Each number is 50 + 10 x the weight over its row's rms, rounded and kept within 0 to 99. Layers, rows and columns count from 0. The size before them is the row's rms in percent of the matrix's.

# layer 5 attention query, 128x128, rms 0.138, rows 51-59,115-123, columns 0-127
093:27 41 44 57 59 60 60 52 36 48 67 58 44 50 54 56 62 65 43 47 36 43 50 57 42 56 56 41 52 51 63 48 60 46 53 58 38 63 72 39 40 35 31 48 38 44 42 38 43 49 63 45 56 55 48 56 45 30 44 57 57 30 39 33 40 40 38 47 46 56 50 53 61 57 54 62 47 45 41 41 32 43 49 38 49 70 46 50 56 47 43 65 81 51 47 48 48 62 48 46 46 50 66 52 50 53 48 45 56 55 46 63 42 53 74 52 63 49 32 55 55 75 53 56 44 65 61 53
115:44 44 64 44 54 41 54 40 44 56 37 50 44 73 51 50 51 48 54 36 64 48 47 40 49 35 56 54 53 51 35 34 41 64 47 41 34 47 45 58 52 57 60 51 50 65 38 65 65 77 54 46 33 55 71 50 48 49 71 41 17 45 48 50 56 52 61 41 40 47 64 56 50 60 55 56 46 52 54 39 62 54 48 44 59 48 60 56 46 54 55 38 42 26 61 47 49 39 48 48 51 45 48 36 57 61 68 69 35 58 59 65 41 55 59 46 47 45 48 36 35 41 48 52 53 34 45 64
105:35 32 48 56 59 49 58 54 51 66 52 42 56 61 53 53 39 45 60 35 57 50 33 47 43 65 58 54 44 43 53 54 46 49 36 54 41 49 68 61 43 28 48 56 43 36 42 38 70 46 36 65 46 50 59 47 62 64 36 31 50 46 30 49 58 47 49 48 60 32 43 63 60 59 36 44 63 68 42 29 52 39 46 42 43 70 44 53 39 59 54 72 59 62 50 52 44 52 47 58 56 50 48 60 50 64 50 43 61 56 42 44 47 43 46 60 42 66 46 66 53 49 51 31 27 60 55 46
115:66 76 59 44 54 43 35 30 44 49 39 40 46 57 37 76 63 56 61 38 53 51 61 36 57 41 41 47 64 54 53 52 61 74 60 48 39 56 57 36 50 37 61 41 35 54 53 63 48 66 58 48 52 61 56 50 47 57 46 59 44 31 46 47 55 62 45 52 43 56 54 47 62 34 52 59 43 51 43 67 54 61 36 52 65 39 42 29 32 38 50 41 53 29 64 57 47 37 42 39 63 39 44 43 56 49 44 54 59 56 47 53 41 64 63 43 38 56 42 57 54 51 53 47 49 47 61 55
113:43 50 48 50 43 51 37 46 57 38 61 49 54 60 54 60 53 54 53 61 55 52 53 55 51 73 35 49 55 44 46 48 57 36 36 40 37 35 56 35 46 38 64 42 39 52 42 46 53 24 42 44 47 55 48 55 45 52 57 44 64 47 34 40 76 32 66 49 56 49 62 54 47 29 45 36 63 43 58 60 41 49 62 44 43 46 52 67 52 47 58 41 49 54 47 42 57 61 67 58 45 48 42 60 42 36 58 36 70 28 31 44 48 42 57 59 47 81 44 51 60 59 61 42 46 54 42 50
093:56 63 40 46 39 47 39 53 66 68 56 56 29 51 58 57 70 59 56 50 33 63 68 48 53 43 50 52 62 39 48 56 50 57 46 42 48 47 52 38 62 38 35 27 66 43 56 38 73 36 70 50 44 46 67 33 58 41 46 34 61 53 54 51 39 68 47 61 54 47 46 51 43 45 46 50 64 45 52 51 42 54 51 54 33 60 38 47 50 42 54 50 40 38 36 51 47 47 50 48 52 46 54 55 34 59 72 51 61 54 49 49 41 24 56 60 48 51 44 45 43 60 68 29 35 52 51 54
108:48 51 40 53 54 55 65 56 53 38 54 60 43 40 54 59 62 32 55 53 59 49 52 62 44 57 55 59 44 54 50 45 50 23 31 50 57 48 56 52 51 46 39 49 61 30 52 44 68 44 53 75 58 47 46 48 37 54 57 38 44 63 42 42 29 34 52 51 63 49 43 62 37 45 58 41 60 37 48 54 36 38 63 42 50 62 50 50 53 63 43 57 54 67 34 44 49 55 51 62 42 55 67 64 49 59 39 42 72 32 37 24 52 56 59 47 58 55 50 57 51 70 69 41 55 50 59 49
099:58 43 63 58 61 62 49 34 52 56 33 48 49 69 54 44 44 60 63 32 43 49 46 38 57 63 47 27 53 52 60 44 43 39 63 45 69 50 43 57 41 43 43 52 44 51 51 35 38 26 38 46 48 56 29 58 38 50 43 56 61 58 49 52 53 73 34 35 51 35 45 40 64 64 67 59 54 55 55 46 56 45 48 53 56 56 74 34 48 36 56 39 46 47 56 42 41 51 57 53 65 71 37 41 37 50 56 63 54 56 35 65 38 45 52 42 46 44 43 47 53 62 57 48 44 38 43 52
119:58 49 53 47 46 46 50 25 48 48 44 56 56 58 44 53 48 45 69 39 66 60 52 34 50 46 32 50 59 62 41 47 42 71 56 41 46 57 58 44 46 69 61 54 59 31 45 66 65 54 56 49 49 52 41 41 59 48 53 52 62 35 52 56 49 47 48 53 44 53 51 47 60 35 39 56 46 45 65 49 65 61 45 56 65 29 37 39 27 57 60 29 47 50 49 41 44 43 46 50 72 44 43 42 55 73 41 55 41 64 52 63 61 64 49 59 43 37 70 39 47 35 49 65 48 39 53 42
103:41 66 47 47 52 70 43 36 39 28 55 54 29 46 46 48 43 74 41 48 64 37 36 71 37 46 48 39 62 60 53 40 69 52 42 52 31 51 72 51 53 40 49 67 46 59 32 39 58 45 59 45 57 53 47 58 39 43 49 55 44 41 48 56 33 48 40 46 37 62 59 52 51 39 45 66 50 48 44 61 46 50 54 43 64 61 45 40 55 63 58 56 58 46 34 49 52 81 40 56 62 56 63 52 44 57 47 44 32 41 49 40 51 42 50 48 38 46 46 55 47 48 51 44 39 66 51 61
100:34 42 54 49 55 51 60 41 69 50 46 31 59 46 58 50 40 37 51 35 49 63 63 49 46 33 64 61 49 64 57 65 45 46 36 48 49 63 45 55 53 46 45 67 45 55 59 40 27 36 59 50 69 49 45 48 54 41 66 56 39 68 45 54 61 61 52 43 49 47 43 67 38 59 50 48 46 33 55 47 57 36 53 54 57 53 53 46 60 35 65 46 55 48 63 50 42 42 48 42 57 45 60 40 36 68 61 49 62 51 51 60 58 51 68 36 58 57 78 28 42 38 49 43 62 38 40 48
091:34 56 51 56 40 47 48 70 47 53 51 48 48 66 50 57 65 36 63 39 68 47 57 51 51 57 42 55 42 25 42 52 40 58 62 55 48 43 57 54 46 54 50 70 38 54 58 47 66 33 48 44 60 52 79 42 46 56 61 55 59 51 48 42 46 45 48 51 58 46 53 53 50 53 65 41 51 42 51 28 45 53 53 59 42 50 51 59 28 32 29 54 43 42 29 47 65 60 34 38 44 47 41 53 36 62 47 40 58 45 63 50 56 50 40 54 63 60 67 42 45 41 48 22 58 41 55 58
094:60 53 50 56 65 37 46 41 46 54 37 23 45 34 42 52 62 54 60 51 32 41 47 36 61 40 46 31 45 53 60 57 48 68 54 49 70 45 50 46 44 62 71 61 61 51 30 47 56 37 48 40 66 55 47 49 46 38 66 50 65 57 43 34 56 51 37 47 38 56 30 42 41 51 45 55 61 54 48 56 55 42 37 62 55 49 52 38 42 50 58 43 66 38 48 60 47 47 58 49 60 71 57 60 56 44 42 43 56 70 52 44 61 59 65 60 38 43 34 55 43 52 50 46 30 47 45 42
093:40 54 33 38 60 50 49 39 49 47 46 37 52 55 47 63 47 55 47 56 48 51 51 71 43 63 34 53 38 49 63 59 39 49 67 47 55 59 46 48 59 31 42 47 59 35 50 47 46 39 53 45 51 59 59 58 72 50 46 53 44 58 56 44 46 48 47 47 52 54 46 53 38 62 25 63 59 33 33 44 56 49 39 55 56 53 50 67 23 58 10 46 65 53 43 51 64 59 38 50 61 60 47 62 34 44 42 34 58 50 59 49 53 56 41 45 60 64 43 35 44 49 46 48 53 56 60 61
112:45 62 50 50 43 58 51 47 58 50 52 30 56 34 58 40 34 44 48 46 40 40 61 40 40 50 68 48 32 42 38 50 59 33 52 70 56 64 44 44 62 51 52 45 53 36 47 48 39 51 55 56 75 39 54 58 44 60 34 45 51 42 44 35 49 46 64 71 67 31 32 62 57 35 65 39 60 50 46 51 62 68 42 48 52 54 53 45 42 50 67 33 48 44 34 29 47 59 59 57 62 47 64 71 55 51 47 58 54 45 56 51 38 62 54 51 36 39 59 45 52 45 37 51 53 52 56 49
094:56 50 47 37 53 66 45 53 51 62 53 47 51 37 44 50 70 34 65 53 57 62 67 50 36 78 47 41 52 55 47 44 43 45 57 55 64 34 50 60 44 55 63 31 61 40 39 64 74 41 50 63 49 42 46 45 57 54 53 29 64 56 49 35 47 31 52 62 56 67 42 55 40 61 44 47 50 49 41 42 45 36 44 73 50 48 49 54 57 64 35 55 43 41 46 45 62 42 55 59 37 46 50 68 51 34 47 50 51 37 35 37 56 46 51 67 40 53 54 66 47 61 51 43 47 35 57 48
109:53 48 55 48 62 42 33 52 54 55 36 41 64 58 38 39 51 22 55 56 31 41 34 61 73 63 40 56 44 50 35 48 62 49 53 38 40 55 46 57 67 49 59 50 39 57 68 52 52 41 60 61 50 55 72 53 58 54 60 52 49 36 47 59 48 60 51 45 47 56 46 30 55 61 55 44 34 47 51 38 54 30 46 62 59 46 61 43 56 61 69 48 46 68 64 51 51 40 38 58 48 71 49 44 63 30 51 61 50 53 51 50 42 38 50 44 38 47 65 44 54 45 51 52 27 43 52 62
100:41 66 54 39 42 64 55 48 44 41 57 63 58 72 53 60 26 53 49 59 61 49 47 58 35 54 53 47 35 52 40 40 45 47 49 42 38 63 55 57 48 56 58 58 63 54 71 58 44 49 50 52 46 55 40 41 60 64 63 49 47 40 58 57 56 74 53 46 49 42 66 47 43 48 64 57 58 33 65 57 49 59 41 38 47 43 51 52 27 40 25 57 40 63 53 59 53 52 38 43 41 51 46 42 43 54 54 56 44 51 55 48 17 52 32 36 49 37 44 47 48 48 36 55 38 42 34 61
# layer 5 attention key, 64x128, rms 0.131, rows 51-58, columns 0-127
096:53 58 50 68 44 72 36 53 59 47 45 62 47 63 48 44 60 49 34 38 54 41 57 47 31 52 50 58 73 50 57 45 41 48 44 55 33 39 59 49 54 51 47 37 48 68 34 50 59 72 62 39 45 37 61 55 42 42 66 56 22 62 72 61 59 45 44 42 48 63 56 58 45 44 48 41 39 51 59 47 39 55 52 54 69 47 50 68 45 52 45 49 44 40 54 48 42 50 53 46 67 50 38 51 53 44 44 71 33 48 49 53 66 40 39 43 48 55 60 44 45 61 57 62 54 52 27 44
094:59 72 48 58 36 49 44 48 67 66 57 48 51 59 42 53 46 55 46 42 39 47 55 48 44 50 27 55 70 57 46 52 57 52 45 47 51 59 51 60 52 41 51 50 60 50 66 59 22 42 49 54 51 38 43 47 54 55 40 57 45 43 74 70 44 49 35 61 60 45 46 50 51 41 40 41 62 43 54 60 60 63 44 55 67 44 40 39 54 45 52 46 46 47 61 56 47 59 35 49 68 58 41 54 32 37 40 57 57 51 33 57 74 51 49 16 47 40 52 31 57 65 56 36 46 46 47 43
085:41 57 47 42 62 48 32 50 42 52 61 31 51 58 50 44 44 52 74 69 51 52 45 42 42 51 43 59 67 46 55 47 60 54 71 59 58 63 43 52 35 56 34 50 57 31 32 55 47 60 54 49 53 47 48 38 49 48 49 46 66 52 47 43 46 58 51 55 63 59 39 41 68 63 57 46 37 48 46 37 51 67 64 53 60 49 34 63 36 40 50 36 48 44 62 48 62 55 30 43 34 55 38 45 37 51 56 51 64 51 42 60 58 59 42 40 59 66 65 45 37 47 42 30 68 34 57 50
128:51 30 38 42 49 48 53 63 44 43 42 41 36 43 51 42 42 57 42 61 46 46 67 63 48 49 62 55 43 49 59 67 53 31 40 58 50 44 52 54 43 65 47 49 60 48 51 57 61 41 48 59 58 39 56 57 30 36 40 37 62 54 47 49 47 34 52 57 59 68 57 64 43 70 58 53 64 54 40 62 45 33 61 52 30 58 34 52 49 50 36 54 56 40 28 40 65 67 59 58 41 66 49 54 29 53 52 36 58 40 56 41 46 40 56 66 37 64 55 50 50 43 64 39 40 40 56 56
111:42 40 54 65 42 30 55 50 49 48 35 36 66 52 42 52 46 49 55 46 54 45 53 61 59 58 63 61 50 60 43 63 35 56 52 61 47 39 56 59 68 43 30 70 55 46 61 45 34 58 66 57 46 54 39 44 58 51 60 57 44 47 60 70 52 57 44 30 49 50 64 32 71 42 40 50 44 45 56 52 52 34 34 63 58 39 54 36 34 44 57 43 51 55 50 58 36 47 35 43 65 59 52 44 67 53 50 56 51 58 46 60 66 52 29 32 52 53 46 33 33 44 50 43 36 57 54 53
103:45 55 53 73 39 46 52 46 61 53 44 62 34 41 53 64 61 47 50 46 57 32 47 51 55 41 66 67 52 51 42 25 36 38 52 62 64 57 58 47 59 40 61 67 50 55 53 43 38 46 40 63 68 28 54 52 48 49 61 52 44 46 36 39 58 41 59 52 73 41 58 51 50 54 73 53 50 49 61 32 62 63 36 49 49 43 58 55 40 42 51 60 47 59 49 31 51 62 48 47 60 35 56 52 52 44 33 53 52 50 44 57 32 56 45 36 48 32 72 43 54 45 52 63 55 52 48 39
104:51 56 74 56 49 45 62 51 55 71 39 52 58 37 46 48 64 44 55 47 50 54 56 49 51 53 69 44 55 65 42 49 37 48 55 51 44 50 58 60 62 50 60 71 30 57 45 53 74 54 53 49 43 50 42 61 45 31 44 46 38 49 63 55 48 68 46 55 50 54 48 30 51 42 50 53 42 50 60 29 65 54 40 66 58 48 63 40 45 51 52 39 53 58 61 64 46 45 58 32 58 54 59 50 75 45 51 66 47 62 50 56 25 54 39 45 37 44 47 43 33 61 43 46 41 25 46 42
105:50 46 40 54 55 51 33 48 38 49 42 41 48 58 50 59 56 49 50 52 27 37 41 48 29 50 42 50 41 53 60 53 44 46 61 52 52 51 57 52 38 40 51 45 59 43 63 65 42 38 62 38 48 52 62 23 59 48 70 49 45 27 52 62 39 49 53 56 41 56 27 58 49 60 74 71 50 47 58 35 48 28 43 61 53 57 63 56 55 56 52 63 59 65 54 51 40 53 64 46 41 60 40 55 62 56 47 34 66 57 49 53 33 46 43 65 56 51 50 54 57 61 48 44 67 48 66 62